From a checkpoint of a small transformer trained on Wikipedia: MLP 256 GeGLU.
Each number is 500 + 25 x the weight over its row's rms, rounded and kept within 0 to 999. Layers, rows and columns count from 0. Numbers have three digits each. The size before them is the row's rms in percent of the matrix's.

# up: layer 4 MLP up, 256x96, rms 0.0924, rows 120-165, columns 0-95
# down: layer 4 MLP down (transposed), 256x96, rms 0.0737, rows 120-165, columns 0-95
# gate: layer 4 MLP gate, 256x96, rms 0.0937, rows 121-166, columns 0-95
up120 106:472501518445479518501504467473520514556475509483511504552522532531506524561521474494494536533484529504494472496513503485533471502546506482516528497513489465493497520518518462487520534475525508498470547527470525470506462509499506488483506487465479495529494468458536487524459454505513516499
down120 107:503491479478503487528496503456535490497516498473484493525506514530482524470503454536492492487535478448525472501464505507513498499495477564542517532453494487504477490456516543498507550497493508483460479439503491487532488510495493501554481510526466493502495447522517474459533511507490531490
gate121 097:521422497489488469508476479466532496500499506476527502516471509504525497488493478513512498498487510516500518534534499514461531539514517474512519519522465545525466490556492478479492498480478475550505551482469474489494532503515495508507514480542466477501479506555487476441520489453516527507
up121 098:513486484480515506478509515544446483464447497498493508521477492515445539492479518459536513500496485505533459551498493517472498455469531491494545512501476504482517529499472481538489511491522494444522534491473541543505489508459509516512446465516506504474504492511500519504531486496503454507
down121 110:498497460510480484510463545494531498500485537504498585471527468503527466488509474514493499485507518495486445510498566504484510504512487487489476544491506557530469495508537470485547543463499503493495491514476512497479502506539540531497492509475477482516504480512548479524507515513518538498
gate122 105:525546476516480504522483492503479518492516492481456486499504469495476517485444514506500490536446514509501507483546500522501482458505491507520570500512537452521443495525491544489515467438498541476509522530500498456467483514507486488495510500461474462508478526521501510480513493532491503474
up122 106:466511462535511512489494495440489475544497500497480543498531479486527495460478504519519472477479522489499491521539474478509495493546487526491540490489473466466445494513475505466483527511508550500505538520493531530492501478479497494447504492491501467504513494483523546448524475505494532548
down122 110:485474451511490507515454467450536514507501509521508488520499508522547510478508485449518507456552511504510494499490491471495510505517519503505478511539494495492494515498502426485462487522505493499553516493529500516533511483482537550503462497506538548539493473477453518471470473488520519511
gate123 099:448491510507502486467463494518453513525501481515501476457514470482506540511545526498495505492488463493504463483509513520497515458518488451487510492537543514484563505498466495545472528522475530519475536488469507525525506523487489474479523510503507477463468504479493458519459534505448512500
up123 093:490526536470491504479519499517472524496502504543491520503512489530503502521469475486470567518453504470556488477508502483487516502449492510495555478510510455518514479482492497509539442521461541516490482485502542509496480491505487479485478525504553519488515524493476497482467467437511515492
down123 095:523484468526467505522529452515500482492508493498498528505497460492538477521497467508538482480537485454488531502500529510527493470486499525525496493499522485506506481493475473547451505480524475463492513474504462484481491498483526533486453457496538520487513569504458512501511549466477457489
gate124 092:513504482500484489518524488471490558554533478500519481560515504530555492481501515468516496478529474508504517535486509511513489512490453519531550457533508500504508503456497458472487467498472490488509510533521466498476500500538506502508499497500537466545500531488506487507532447458496457513
up124 091:500522500507528481532521493516424501514506514486492539492484479462468500497462533494523500491498515465487498510546533500496493513501484469518542502505539452465533471500501521507490481462513481485506516515514518505548484518506472500565514490493576474493466500496508502490460546509473469471
down124 096:467512447487464529511498541464509516494508467474512507538527540519545528488550483484502480480529499498531475497505506532529492519510530525486539498452516509500467490480531464499539493510476471485499491504443477509485502483472547518513528476510547484533483508471533460517524495461494489505
gate125 106:477482501556470519476483493478436545518469514479501460500493507485543536465475537553534476519492496501510493494524504535462512496533484504549535506516512520468488510519466507489532474493522472484471540462504537480524499513512519468497479503500477495502525481491519528499538503482526505446
up125 103:528497504505502536443497479511475504480487492468502504460529503501488492475512506516454554552491567511466461486494546514464532470518523521458508530484522486501482478476479489550522525456467499506513501485522509489510522487498475524507502440540530481527503483501495518506485524494533491531
down125 101:524453550495533495483515459506482498489505520520510513481498508508527470512504520460493494538461537464516513537477497497470515551492506475445543482536492527526482482502464456539466503546486469480510507490488539495515499518499490485510502455489525513513497516501436528500495474507508514450
gate126 109:522461495510548469492545499498490494473515529509529514481463498522464534513510479518519518531473499494511460484477524536509506489532534496511538468501493512492527471476456477496497531501516525500500481466467487509529487540460547466501482479445477486471532497512560473508444500496508478502
up126 103:489485509544524508481456490498509477523463500544505496505481510538485509475472502531476468473484497456536510515554524518486492481485516528440547484478558521523497514506499471524506550498491487519512530529491520467463493519490472504467495479476477473536543517476508528453510484491493480486
down126 103:469461508485472522490493491519491509511499498463533482464491470497557506500539490466583510504543530532485497481500502479485499521496502435482488537510532495512475491506474506496493488501521491504484501509516488520520492463511462539530504546513569504461489525483472475498463477508486467528
gate127 097:539465466434500530519544503531492489518473543500468490527497482447487541487497502507506474476474494553499489471499536498515524489494516493508484475477513500506479511472474458466468486495479511472508483503483480533484491469519525461473523516455518487515500512484547446481496522491459497537
up127 091:528483480516551516485499528534434492513562501501498523482478530513491523516506482484472514541493558454492498495498527481460505483497471461480532521532503472514537502487494497496468485491474451525537502534502507515520494512526500513494522517467500479541523477496472474510471501498486433511
down127 097:501502469505540483505496416500481506504482489488544511477473528489554550490503522473530504538460502461527500490497486516496492535517483488492519520490460485503529501500492476509448490499465495450507489481508538519526493491493537509508537535516522500518486503478447479517500516439501466477
gate128 104:518496469502505422547513465504538529490499516510502499474513501486544506466496512488540465514511510487543442483513492500503542509515494496544494499505533529512523515502506512527503540539481441466479457461512480517509543487477515480497496459529502504508463503476502496510531491472497456481
up128 109:496555456495508472533464513527551486517489521505498511496516503476536504456512498531511467489538522486540443515493484485545528508511515502503443508482505507492528552462512531510516534528513480495507462472525494524471510473456506482533504474516508515495470459497486534535503500470502480475
down128 113:467521514496506542491484444500477474486502475489474516493501489502480502518506466508480514479517498464481513538481518518551495449521527499514468490519445479514509472480487512494439494469498535544536504499498522512476520497502490500529524499494497470498518471489429562525527500470478544472
gate129 108:445493464461476473542487520488446527469512507494521528478517477529501499505496527482482523496501464498521509457511523541469487487492493494531575488505536489489518508518512491511500498501525486496460502479477517551450540509484543508441465464494479497491502506492532494500486506480544493484
up129 102:532493497510518488489469468500524493520503485522466447540475520504510467516492519480549530489466517472520531493446513489529510494503494505534483505464494474523454487497504489533510541524504466489559525497527503456535492453478461489536503456515521489484484525488528545519535522488487505521
down129 100:499479475431449499506490528502501529538530511513528525487491497519541482515512557499513472483496461500499478453510525554484516497513515491521563489495507541513490496489536518496484559512498487460491501490487508506460502513508520485477486469526500502449475519546504508505485519492561492506
gate130 102:525476519483514470479496521523486502483497503509450495519514497521463502517511512506527509527500498502514493498508548482484482515514520514484537517491534517453464514480509545520461450537499453486506475505487519506443509520465517498503524458479533448490465469551510468489477504548475459464
up130 103:514538498515540507538489542522519483489490508505484530543494549534516462488472489455491523519532490465486518522511511476525479482451515537474531530469509493469462526523534562529476509507451498502472522517485481487460483490435490514521503476490498482475496487523516507506486517513469509487
down130 101:501519476488513503521479479510500465496502508491552474538510510506563471462475513492478502482510466490517520499509441473462517497467513516433475498537484467520553511497482521506470519460474484482491492493505511476522509487490472504503490513494447491474528496470473529515513543530491559531
gate131 088:493476457474515478585507463499485469515493487494478476486518451507502523467511540463519496534476507509521550520446516507513532491504466495521528521543508516517486512532503493500517480502535451476516535496507488463471475520477499490513499468474502541510467540499515510490497470509525464487
up131 098:553493511520474512470479530511511553528526497465506536520527531462509450522526509529500483505514481545479467484541484464456523532521443508502450493501505484522484518507503520510453520468494487490491492490494500500505529505496515491491529533529523431482523522505491506481494486524506546492
down131 091:523483506518488503512489514509503602477484485453524455477485499472520474509542488480497537473510535514528473503549490486508474501502504522511478452496537490485496484480503471564518514477485498483475501511533507483522511481479517445468515454487498466506479504493530482496501469480503528486
gate132 109:439519501507483500484520513478516507512458489532494505460548517488442509480536521511504502497520464516489441484506535525511522500517449484510478475511543523533428525488482494475510480507459489542492490530510497515524514503519529495493513478480481483537468484497472544468473499498507512535
up132 107:526491518490545469469473492502446497468521510472493513494516489486554489487520491505476504500469520489478524530512510484470510531526525489482543506500495443464512499490502506503494509467476443517470469555547516495505498475492463476498524548532513469487511514440506467505485490523532521463
down132 105:528517490515459514534554530518510473479521472539506498485520489533489492516509495524496471508539499518499459461551525546517496467502479461514479478485515526528451511494474487474534464456497505509556507503515549491481511469499454524493510502464473477491492499469521526465527511507509476519
gate133 102:492458504480493489500523453466527550510443498505532479500489502508487504469491514535513473552501481453523484467530477492502529520496443514516507457531502464534488508502495498542503489512488496515475508467503476482521526494508446487519503455549495528491489502512460549476524520489459497496
up133 099:490519516513485518526528513488496521529526530531512493481471472500556489481515502485515508479504488475532471523478498472506526507515487452477490543539523561531451550487507503490487512499512491534480507517498486521483503492541492460473540528501532473483523496523514454520450492479557530472
down133 104:463458503515494492536489491505479511489490504491466477496482435464472535454477525510553492479486517513474501516504502509502496551495498492507547466484432505531508473484497484537485501516527518490516505456510484478516484483480466551487521517521482511484492492505476483425488467463512512518
gate134 094:466477528560494456535521509481473488485482490490484509508471535495528503499473503513494476512481488525490503466495549485517490543464516489500449488475496554500453511494523474517526503514520500535540470470464514485452493543522526464493513512531522456519477469481528482522510486480527472500
up134 100:509547480485483472508510513487536458518568519477488465480511521503495496530544480533462458488491497508483491511502517503475479468495497527548537532505521500509522482470530508530447502525488475463506456529484486464496463482490477493491484527496515500462499482468459558467500482505528490505
down134 095:501502486467531534467499484525499522493499505486515489453495490495473480498472516439500486491514506477528515515533459486497502477493489504528500512543510449501532501505479498523492471493473504465496514532594495518487489464493508477485510492463472501462515532517484503463470548526438538499
gate135 108:520481490499471506500514508513489470523475517510504503545489515447484512504503512483527543489490503486515489509516533515477475514497529483506456535555538499531496527502513505546507464505534524485515485501538452471510480535439496499531549444512487460507494503487547476485494490452490532475
up135 098:495458533466502490516494480502492517459528498529473516523489489525476550502510488492540503443492509534528521470471542524510488526504536497521461480433498448510510448531498510517472456507521517535544471522512500493529508518498532492494496527518543472498503470516511479523476508469500497495
down135 104:494474460484472520485485547509513505546513480481487487488502464558461503538518489502488484507528469501491497513493505518496468470511503546483564514477548527520502471488526513465542514470494486526498488538468474491500482495517493495477485472443492510545491489567538499513500495467504521515
gate136 097:544469478476506499532498479532461505479550554497453483523519486522494490490496496452511530452506439484480515485522539498524495513509526475485547496483528509444507499500513507476493474502464510492504498497437486532510522516474468511492475537502540507516515524522525463500480518507520484468
up136 105:512455510481481473498492474513481502507472525501493461504458508566537557470466486484534515478469505507491578491515527483506520494485527475490519505471515538515490505521486458477517523517548486497503516480520506509527500493470496516494492518478505463483451531466485483488479491502486433490
down136 099:529482484505531488544480523540540490511494540532496525534489486537506489494459518493495468489538436485497528480507531532528513491483497476459532506495501501490505492516473503439519493483514507443537503505434509502503503529486506503500477480484514527503542500504516464493451484534497464464
gate137 089:468527499512511498459527479504519544509464458497477492458497498488496534556489544450451537531475512531500481485537496469528480506469471456505501528486486488490478496503533504531496539525458485515487523542481536502480493501515486482517523486536496535515495526523505475507483489483559506526
up137 088:474511490486499492470494510497506456516475471535464491466465516521449493560495491492454517518511510496487503507571492443487499505473523476515450534464478483482511465531533501505514480489480512511479530522476497482501518565509466504514473470500514507487505479504490458492470517511530536527
down137 104:510474496487505507464486556503525456518500528516527500524498513477504485461511426537498544473532490497510489514450488505481515511505504551478501518477517506473497484499486506467593503501526502494487518510473482500506502502480548506505489526496509483471514466509578505525481502489503505524
gate138 100:480493495528530489475478484528450494496485509464479494526514509506497494507523510498485497487488489505499473513530468511468520454498504471503580500541513542473445487485507523518538489519468494469490485486520521518507522531485514459510478468560533527510513496506530504532531471512540455456
up138 098:472526491482543491509507529506482486511480531478469510480528481521490489510478525507477485511511493513509461518477473535487543474504477517502464497567475489492496485484514520436485457477487569515469514513443477496497508516488521532529541490495479504498448512525486478524491441486522515488
down138 098:511515477522442489466473526521512525494513517516482485447517526546508532492540447515491524490531466511474483460429502495501494478486489490506502488473539481477490484515517510478532510456535495514515539490508499523475496491532501506520487515498534465477521516507530522526511550516522543542
gate139 097:422479478485518511444533481482427493544501478475557500508508492472502518511534521486516497562476533473477464475515550509488499521528475487472500525525496506527514510506473451492510495512513475515487534506486484490489519493530489500502544466497523513516506506491506482498538522515514508527
up139 113:523497511464522511544524484493562472493480504527466524544514501483494499488462479526481501422497453521523571514498502488516492504472484496504483497460503530481486490507491543494540482485507526517513497510527501497450491519467472512474520521529481513482483533486534484517463485475473479531
down139 097:464497539511483487539498477517494521474512503476470497502473494488477553497492522509562480497488491536477510449520538536523508557500526498571458484468456480520501508495489525502483481531461464516502495505478499491497509506504483446477510527506501510525470513498476493505522527447490474533
gate140 109:507545486519442503512515483481504483454517488494485527488502488497542535492512511505537513493522506494471548490503503473525514567478476498490448521510541512490473515561509468523480508522503496491532528530493506496469505526486470485459469505491499469480499513524486508471452441481521525463
up140 103:475451539468492523474500532504463495535500506487507507530475470497481459495537517467525530458444515517504472487483520516521515482519552447542519478494520513469489456499435513496520517505484501522487518539502484485523486510537499487463525473490485467494510505502475535509494525522471468491
down140 101:506548497535483501508533494477495476496503502499491486481534510480508508498504525467525517526514521512438524482518459502475498546508474522479449513550499497514481495499533517520500497463513541479474498524494527475470505517493530501456490475493523486493503489552497518463437447461501557484
gate141 095:455504554456536500465525501499526528487491458478511480487540509476496481489510532483535520541513517459487509535522481515537527484507486484493468534520494546511522533496470497481528545458493445492463507510511488495490521483511520467515524512489473519469512495494486505509515481453535501446
up141 093:473464495471512514490511540482508510479518489494532513522509502468494533516503537489477481528515483470548467559503503501474496503499505562463462535526508473532548474468500503523483518525484489515494458476509472460470508532498507490504515508501495552452495495483473518536516465476504541460
down141 096:521464478507512509483502508505488459513500496509505479543507553525508524487494526501488533489538448505537482522473513513471506470491494485532520519463446448494521483487490497516513465539491540535531484427506513524497497502488473500495484484522478488492452516458532483490503469544480541513
gate142 098:552493514515494489473539487486504534514517528468523483501482495491503493520483486522511485467479526500500496498464544540490464515489507533520488481478503539532538444526491487544516528548583503489512480459457461503477512528501458494505501460465479503516482495479490516503510453497511504489
up142 094:523497485438484490519535482481444503507511486513538545501497472523540504460526525511495522491476511495508502492525510489471487491504490480504573467524516480470512496498512480506475508515541456439476504494564485506512524482474490499469498449506516513488514490553509484493513545484476515484
down142 092:497502476506490509485506501457530505500488525507514513516522500501529497494515493461528504504532478507523517502457446535486493521483472530533528522486509535486494482474464508469512484551539518544510511502409460474504504492511495456520479522532480462496517522485524477511462482528546463507
gate143 101:487496479522519503463539516495487509526544506508444481493507525491465502495493510527538540468499490486487539498473523472509504511449496512454513463527537515489471500512487502503455510570534519501524510516508519497497516537517506456453491451501523494504518487558478476515502482495517465458
up143 099:462495460490521474487531505498498531528532491514487506504505485520500444566484457490538542491481502521476486486471509451547536527479481485482492514500519468494469495506491529475485512517495503536512527544507460483543515521517526487498505509442515507488542502523495512530488531499533543530
down143 093:461544532478519509461476467494507474500504492524558511479509524485489522520481489496534480493504517488474470553473528501504483483516491529521442535477524501530487511504490483504474520461546505471513501482524524484522505529504500548541488478488534473498466458447464494460512518506475519523
gate144 092:477478492508518513473500474514549521540517520528488530480470505477484526530475499508544542524527472525533490506516472480518494508485453454482470514512504495524506482519495473552501495534516527491524496474507514536498485456480501494562468497500521484518532543456497501527510555528517540492
up144 093:479487510468517508536513467519465508491483481448428516534556486475512499475497506497497498480454549522519489505485511522513491501514501525511491483483517530532491526529509510470488496471491481495476463499514473509486506534475493477441535456476482473487471502525558508489483456496461469494
down144 107:505493474527498488515486423509497514490492506503503534455492491499488507508494514467535457515507521491515499499517504486504517492508501480478474475521501493518487500504445462535412487536497491477564503474520518508506506490485471482544461476499500510518521519473407509502524503515498511490
gate145 084:473502502510479523456522487504528531556496526504535520476503502482485537508455492524508521531506496518507452477515514474473512552529469470487481444498540516519512470517504496493509542493480506528473489482516492470489530512499523478502506486465522555487533488483480552499507545456542495522
up145 085:535490482536490488523468484452477476523502453479518511529497483512545488443556494510465472509480461498538551473478497531506534487468481506492507511540518511545468533485494518520495541471509497510459501518507489523522490521532481525521534486519529461488524503516486499513497475505467535496
down145 100:495528471509516500524513433512512531483526489501492517465521489492532472518494539465526443509509494498483482483515503503512512513533523495509499479512485523513492508519478477495408488518491489501530495451526534471465511511480476512500515481494522536532496511488415527491533511481479481468
gate146 109:497494504485533470488526476504506460516497518513461526524484483442510523479470528534514493493522523512491503525463528511509479503547496514505457537492512498497495519536503504471485546522551495486517525541476482502560501480518502511446499491445458477494473498489514469536487506453490524461
up146 096:511522493489517553499521508502487526481485479483460525515522487463481479493498497465520501462499468516501554483484483481529479494482472511495491548502484529488523513484508520475525533541487571549524523527498498507553492510512512520518478477490531522487462523474482461495458436501500532479
down146 103:483528490519509490521444519489558494485519472499448489546510448522499542438490500497496439532502506521486454507515470485506527519531511528488546461486524503503544528494495551490534508486513487514519496472499527472490517507471504503473484501486501523465523519506516479463479504524517504478
gate147 106:536493495480488480558519522501510491471537485478482464489524494521493528463479516483529493465497446503459533488434533514520483455505492516566504515518494471503469490515503494519491474519539481483501543476463519498458491512503507499512520494503514513486490526510530486499502475531477440458
up147 116:489521508498500514517507506504506525519475444473477517500508542525504491503518468498491529532482537468544522477437508521528496518499531466491512489472502501500470481482471455477535496518505471475556528503493513530517489454500486497519461472513474518498517504473465513493561499450527448483
down147 111:545471479454499497556486537478539472494518502501461512515512509498521496476523500520514495499501464516514554461425485519530509488525507497543490525493495482502488513499546514515531485525547511522512464497467480525484520537489504497521495528529502500513492511474545495532484505518512429485
gate148 097:506515533448491475516571499511537505510470524535519469520486468507519503537534518474509457532481497535447474514481512541492490505531497541517494526496502560500468511509555486472488527490510507487500528507469503499488521502540497520475503508524463485463493524513465508486484456482507473491
up148 095:546487472486520486512462477513463490539497527462487500472508535506495460511497492502523501491495505491495502471480520501476530522459525503473461488518502459477519427516483546482484480534523456521485493538520507479488519499485501470485489537510521529503520519483493535516548559527463539496
down148 093:567518499469493461528514476479515484484494494529474478506523445492477491492519485466537535546503510479500461461528511526481519503508454494494506501526474502488474495495493484505486494509518501517531482518503548532516528484439496533494500487506504499484484534423510530457523506542503463502
gate149 094:458507514496529515517463519500479508506526470504481519525519481493509512476481470498502514510483507500535457529470473500468503502474499490519567482444545474505469494496480496507544544440484487533487494541509510498474512478466452472471524478498538487512509503503478477545496558520521501523
up149 098:522530520454554478472519485485520454476484508476486514464533487476495498502478478523494531541518476523503512516515473485512523520511523441477520500483472502502497522543555493545511517508460504530478520533482516539500513470489529536476544502499497510493492474452541460491480473477491479490
down149 097:520456474503508504477486555512525543475492523501474477541497485499491501502502474507478529454521505473519502492477472477508509536466496557524487488512505489491489490498522495458570499474555496477503533475500493487486513533493515489539495453518478488505550494518556496512480487494532500440
gate150 105:468463536483525529518490510489528482487500514513492553456508507442456514558542540491491495446490487543524535492506540538505511514518516473474473480512529474530502505481499516502498506509486516482536522510514491488506492483530504519512530478545508492489448499497508517544484494463474518458
up150 101:556485492499506507508485494469538543474483489491476488434495477469536506468514522487547444532538536530512579512475529543504493527500478479489446522513502496510525506506508497525507498494493502491509503473504484478494532501501474469492543501507473493516479483519504486524459483478523506542
down150 100:478524500495508516492491488492480469513509517466477477556508526481469498523488451493454497486512466488507556462534508497494491543491514530558473503469476501491539497507506503509497480514516570522519513499437505495507498492523555484511461447508529487527472485527508469487495513531479486504
gate151 098:505550498456497493488494491513498513485516484503448508482524523491464511392497492478532483482505515489496532499478510449554532502497482530513473510475518532474497504519503483572498489527498500452519492492483490503481534483485484502499507471502492483496501545532482477479461527491499507466
up151 108:533524527504486499497472490525566493475477500498476524522520513495500467452501514568526508510514520512538560492502459457538490485508488466472484517434531501473506510491488510495568509503483488472523507519488509486483492507487482538514482499525459513527477520456506506469501491509520496471
down151 115:551495474483510531522528444479473466501502510512467513479488502479553484534525512505505507503501479522494492497533477551447493481513478455464504519507492502499533513520464519474444474499493487522512541488538521506492502531491495510473494518475496505487490499466444559516546493526474468500
gate152 109:529490508490524490598480519529500549496481486466482465508510502484481532488528518471486453485478476506488541513467509555514527508521506506574502486513488463511483478501467481477509491506550494462505526490503469518510518486467470489497502496510479497518530517518505511508501483514485449466
up152 115:484509512499533506472492505542498458519509576541513505508533469480470476515466504532434500483493478506507461535511502461485501515486515496489465473485508505538517512505496524485535480498514515512472465476465462463478485553538463515500471476473508496480490474493487471533461512506517526508
down152 094:482493520513508505410520491509497504493495503483527476492493513520519476549497488522502488539466539488501451493529505445481499508507494483460503471518504518496498502504438489514476518490449476503497509490518539504502508481513465484517495483502504491495504515509472533501494504487527610529
gate153 100:535466530498525476510492480498525505563500520494497524453501497500500501507472500505483499479518501483461502503548518505490464441531464498514478489548526510499439515521474473462499513437495450509463546520511477486506501493527480534525539493490487490487533507517482465483488508518540523502
up153 101:544508488468496431462494517520497469488501503476489454502506477518495510451494517506501515532547527518505504520501507513469516518539536521471515510462540489473486466520499467511518522532536510493541476518457518545469519541471453501476468514490508482482519506466511529465503525530503497487
down153 109:502485491498505512520492525505536500499513527526489545475487502514474528492499504553517433482537472517477465478547523489506493454516457480500468494527505487499456517533493454469507474487459515528483547471503476489464501486501517546542508508502502536473523539540494520502487471526473516485
gate154 105:497483504504477460478510476490502493543490513473482561477535488415532484455501517518502521492492503520475483505484474502485505492484500550520507466488520447513513538507482507488468501529471543506510500502527504547480496516469501518476509435531505491504474534510476479475509448492471516494
up154 101:528479477483523481538528536500487514498478498476468514485463494531478523569540516498476522491501498491520454501489512519461525536490510452491516514484502562491475494523437481507541487494497437515486491516497470508536503472512509496506464533500478539513512511524512451506491511498539521492
down154 106:461495568512482503539484540458487484468509497577490447458526480502489518508503535477515500522529493495500533451481505503488489517520473510538487468495458507505511491508501526499520470489490503489506517516546523484528498497471524440491472497502474480506474501519525492478459472498524536521
gate155 094:518522509464538443481526475485500515483491505494518469480483512506503486505505520493491533525503512486548471516500513521462509502476486471487474496517523544494545468542510478478497555507518517458486484490520483473502520511504520480505531504537549456488522496454445463541492444474517484485
up155 091:504529508489457516495470484516509480507496459532544487478509544520511504501436518495493505493450535521492525486511543477508468483536508495524498516509475467496471512496502525501472513514496481545511530491511518471521519504479515570452499497465497503522530486534444497483469516453503532534
down155 090:508450503510491496527496449510500522521500492484509474489476477492502496534517538493493541515478432562477537516492508459504496508489499535473529494504495488479485499506492517507450448522487436515454487503497506467491489513486482466549483498506539537502483513487471552472491508525535496491
gate156 099:487516511480492477524524472501455533550500464485525487474527529490538517515511529462507560499482511480520472454482521494505510507520513472489508486551523503521504516509495474512509522467517480446497489465494523528511497513515512491490483434455515466511531501507533517489501461501530447457
up156 096:542520516488486520557498486514544466448491513524488529517500517500488519496528511496504458490463493504504562499474489526487473512496512529541511484448460476503490491516495524473534536496515557503531532498462510494482471501497480492525536511488451537464476525459508495506507513524458500512
down156 085:485500486492470532572460520548510529488488527471463492483515504489517505520512530499553480451494476510525544436514501541502482495497519506558542504472485523508487502528510533531507449506527460475509493477499488485483498490491517473481518504489484487512484528506515478541526490491492470469
gate157 095:464523511482521441505445469519483486511510516488509520474496507494527499479502493457468492488492497500538533535504518528528504514503505497546561477471516496517487518509440517497474540503498535510480463493523499513501479503496524473516505459511498521497530541473524490545506475505420503531
up157 096:467525468537463475503498532506482522511477492507512482487512495550537499512485471502453513512506502453492485510524502463504520511524520520456573475575514536534489479453465476512500496528509481503486510521517475516533505540482479480504514474528508501535529520496486498518475510509465538516
down157 097:526527503490471574496522446448472511487506502489513508498503495525513490452482474528502490473512519516481499471510562507503475501511523517471465489492494502470500482513508480527448480521498493518550502529481468540495502485484510486539450543486486484545476467504468476476493546487498478501
gate158 101:460446493479533500468519482525492509528474467454521456506494470521486511512484477478530514529479499505512524504500479487490531461470499507488463504494519535482445540541518508516438494500494460463522492522475503496504501486479509495560485507496539490481472519475542497500532526522517453514
up158 103:498513532530504484505503502490517512449507513517493529507516512554512481508466511562457497524437506530550538486502520527486493462497513535505493541514550538473508507498509508476480506489464536517479481493473551498476509542473535486498516468496513468501465501502469491543512532497474491507
down158 107:496486532550515520481482510512542484506485476538461505529507484491471469547522485507478498477490531534524514496521491516486505530505524528483492480488521508482500490526489450490510515496460542464465463516467455468484496504489521453499532440508488492492526488519503462538537498503447538521
gate159 105:508523512522540492500501510506448502508494502498460510510502483484453445552511513430492506476475504512487489487532498497540493512454470466517504533554491506503514515539510497508510498472474531500493497521509533525525504485491455536533461470493494482474499515547514514474486445518454516493
up159 102:502489486530450465501486504491500468490520498519496519495523497490557495451467508593523502493517511517540509480480496473481495514466508506521498498498491506540456513547520497486482522553507477512473516501523498503467490500478526487461553481490492482483555518521515451504507475517481471521
down159 099:488522498462534499485543540522501512529493474499490523461485467538456480508506564438469501480509467504462476506547518512518493488481484493465491505519490520488486501494520484528528473442476550531506500473517517522502486475535476510513484487502511510492474509528530540481479512487529552490
gate160 094:486480508528509514485479510543469500511507517463457501499514541501508494468474515498483505494501471546539521497517490468489461502487467531501559501421503489519491521497489519491527524518475539478532472514491494529492485473487510500508497459560532523481493530498488537521470552510488450507
up160 093:520492485505498474496483510498506505452527474498487504481485504491485506547493517455473475535519488502491476490503487493538447510493513529450494525479473465481534532495538519549511477516518506470513476501497499534518503497480472507530426518461569446510481464474530516497521484489515504476
down160 089:455476504503544482490492479478526500504504515497518484522500465484516476501491474503521476545458508537475520488533497506536519560517488511468461497564507480497501507493491486532479484521529459542455504491464515491449510518523533503517467511486454527519515476507475471511467482515539520460
gate161 104:472487484486497456458527484473471516539470491494490519480536501526522498514506506530500507499487503536520511516484501516518522536497484496492501507481532534521485491527471503541496543517522471483466454515512481506473527510474511441495453499484525529501524522529474541483546554484551493444
up161 104:519555464524471427498517532489499512509479503465477471500556526487534502520491475522500493481477520522482524500476511495506480467478540490470504510506468516490508505494480518508470529494494487498472476473486511489462496517502493444494457535474485482544537490552486506471513501501513517428
down161 097:509505494549505519508496519478507454485479511515512489520526544495482466486509484503429473490494529464504485514485506483486496454500496481543492551521471523522510498524494434523525480467503554476536495486487545488515491474546509543492518545503495492527485472493527487493448500502474514518
gate162 097:490503475488462461531482449531555506462506502465498479513481502494458515474464568502520493521507496534473526495476482488532535471479465486511527501547508487528522538507522486537504495532461445465502503497501517480503487508492493490527506521491516490489474505471496511481504433514537482489
up162 093:484490483542505476527520534523488507471510469491504502552487495500477459505467503476493480488502491486487500533511439515509516463507456515505548469556517469517473535453517532523514482498464501514478484515514474568509487517467485522491509552503478462510534520485524512461488513494513530496
down162 101:473515490496527509485534521494501489461501488489522470501488480527517511537495487526495505519492492452480457517543489508489486487518494490437485521460476490471464480514476489520512529484499553555498483498478440540531494474509493503451517498532474489501519482526531481503550499440541511491
gate163 099:479451488501502511458501515523447521503470484503523504499508478464486501450496525482529477539548522462491502459545550493509539458529506480485561489520509527488506524507479474540481543462528465483493508494536494510488503501515518501556513470507495464489518523509496498508487542490501497504
up163 106:546491520469483492522536523515498511440528512527469543476502508479485491549510493497522529468472466518500463496473524508474498557460500517539496515460534505474502501485516511470539457506492510551546520505491479520465507498502510463501488471478488480457532518476504489512484469483470522483
down163 105:515446529511464468513513542541538511479509507509494493530517513500446515540498491543488508485509450518488479468516534531532530507493524497513468499528481532526525505504527555531535460473483500511495486477506463490503508513523496458511507505500482491507500520497541465546479536447473500505
gate164 096:480472489465495491502517506508478521525505494503506530430489473506439520534501502511496527539513502523496457484478536528520490539526503491476565484493519482491502496481473513510511475481519465502481470480522508568489490486499478513513489450550514487506549529496511439506523472485491485485
up164 111:493493514527506518475521481498478487498466501519458493484498487524446514551486508515472511499498479489469470486495501532500488518521504498468555475548520487494518484493468511487489487563491511504498468496498520546516468513493507479520476447536532471471579520514497482551494489453519478484
down164 103:493511541499484543439486479501490504501507476515522479528505473490517507517494486516468535482473538428507474514535523499476500458509445502449483515532519496501525511498514509471477495520476538514510517505461501490538499501512519491473479496490548484473520459500472568516491488498545529489
gate165 114:479507511492455492537469506529488470538503522478486475493517482486526504500473546503495522476498490512450491462492466503495548451496499522517546509541513512484495476524530498489504525483479514485464532495497476500508532556489505479473505468500553480484524531545470488480516448507480470451
up165 118:462468487502503514512503488491556479517496477496489527542505514475476524476512491518482498474464466532491508489489487504489469503479481482485458537482485500547492518512490541554545530522497554525459475512509493487510469502475535505549541509478485498513463474487475455510509474507464555514
down165 118:504492478506476471516475479479515512495508502473498486490537503485521541465500458508518521503467486468489551506500508535510504521514525442517499503456483488488568505485494504474491569503481501495520445510465470492495521541481504504522521517498507516534472428467493475499524521482541506526
gate166 095:490503514500499511469467500525503513509462446494446479492513478530470517509517477527564554505511508505481498491531493490491509459503512530512482523445486539475516491495526507488539551437490502466462468497500512541494512521449506468506514516486536472476474487497478500492496510494533466494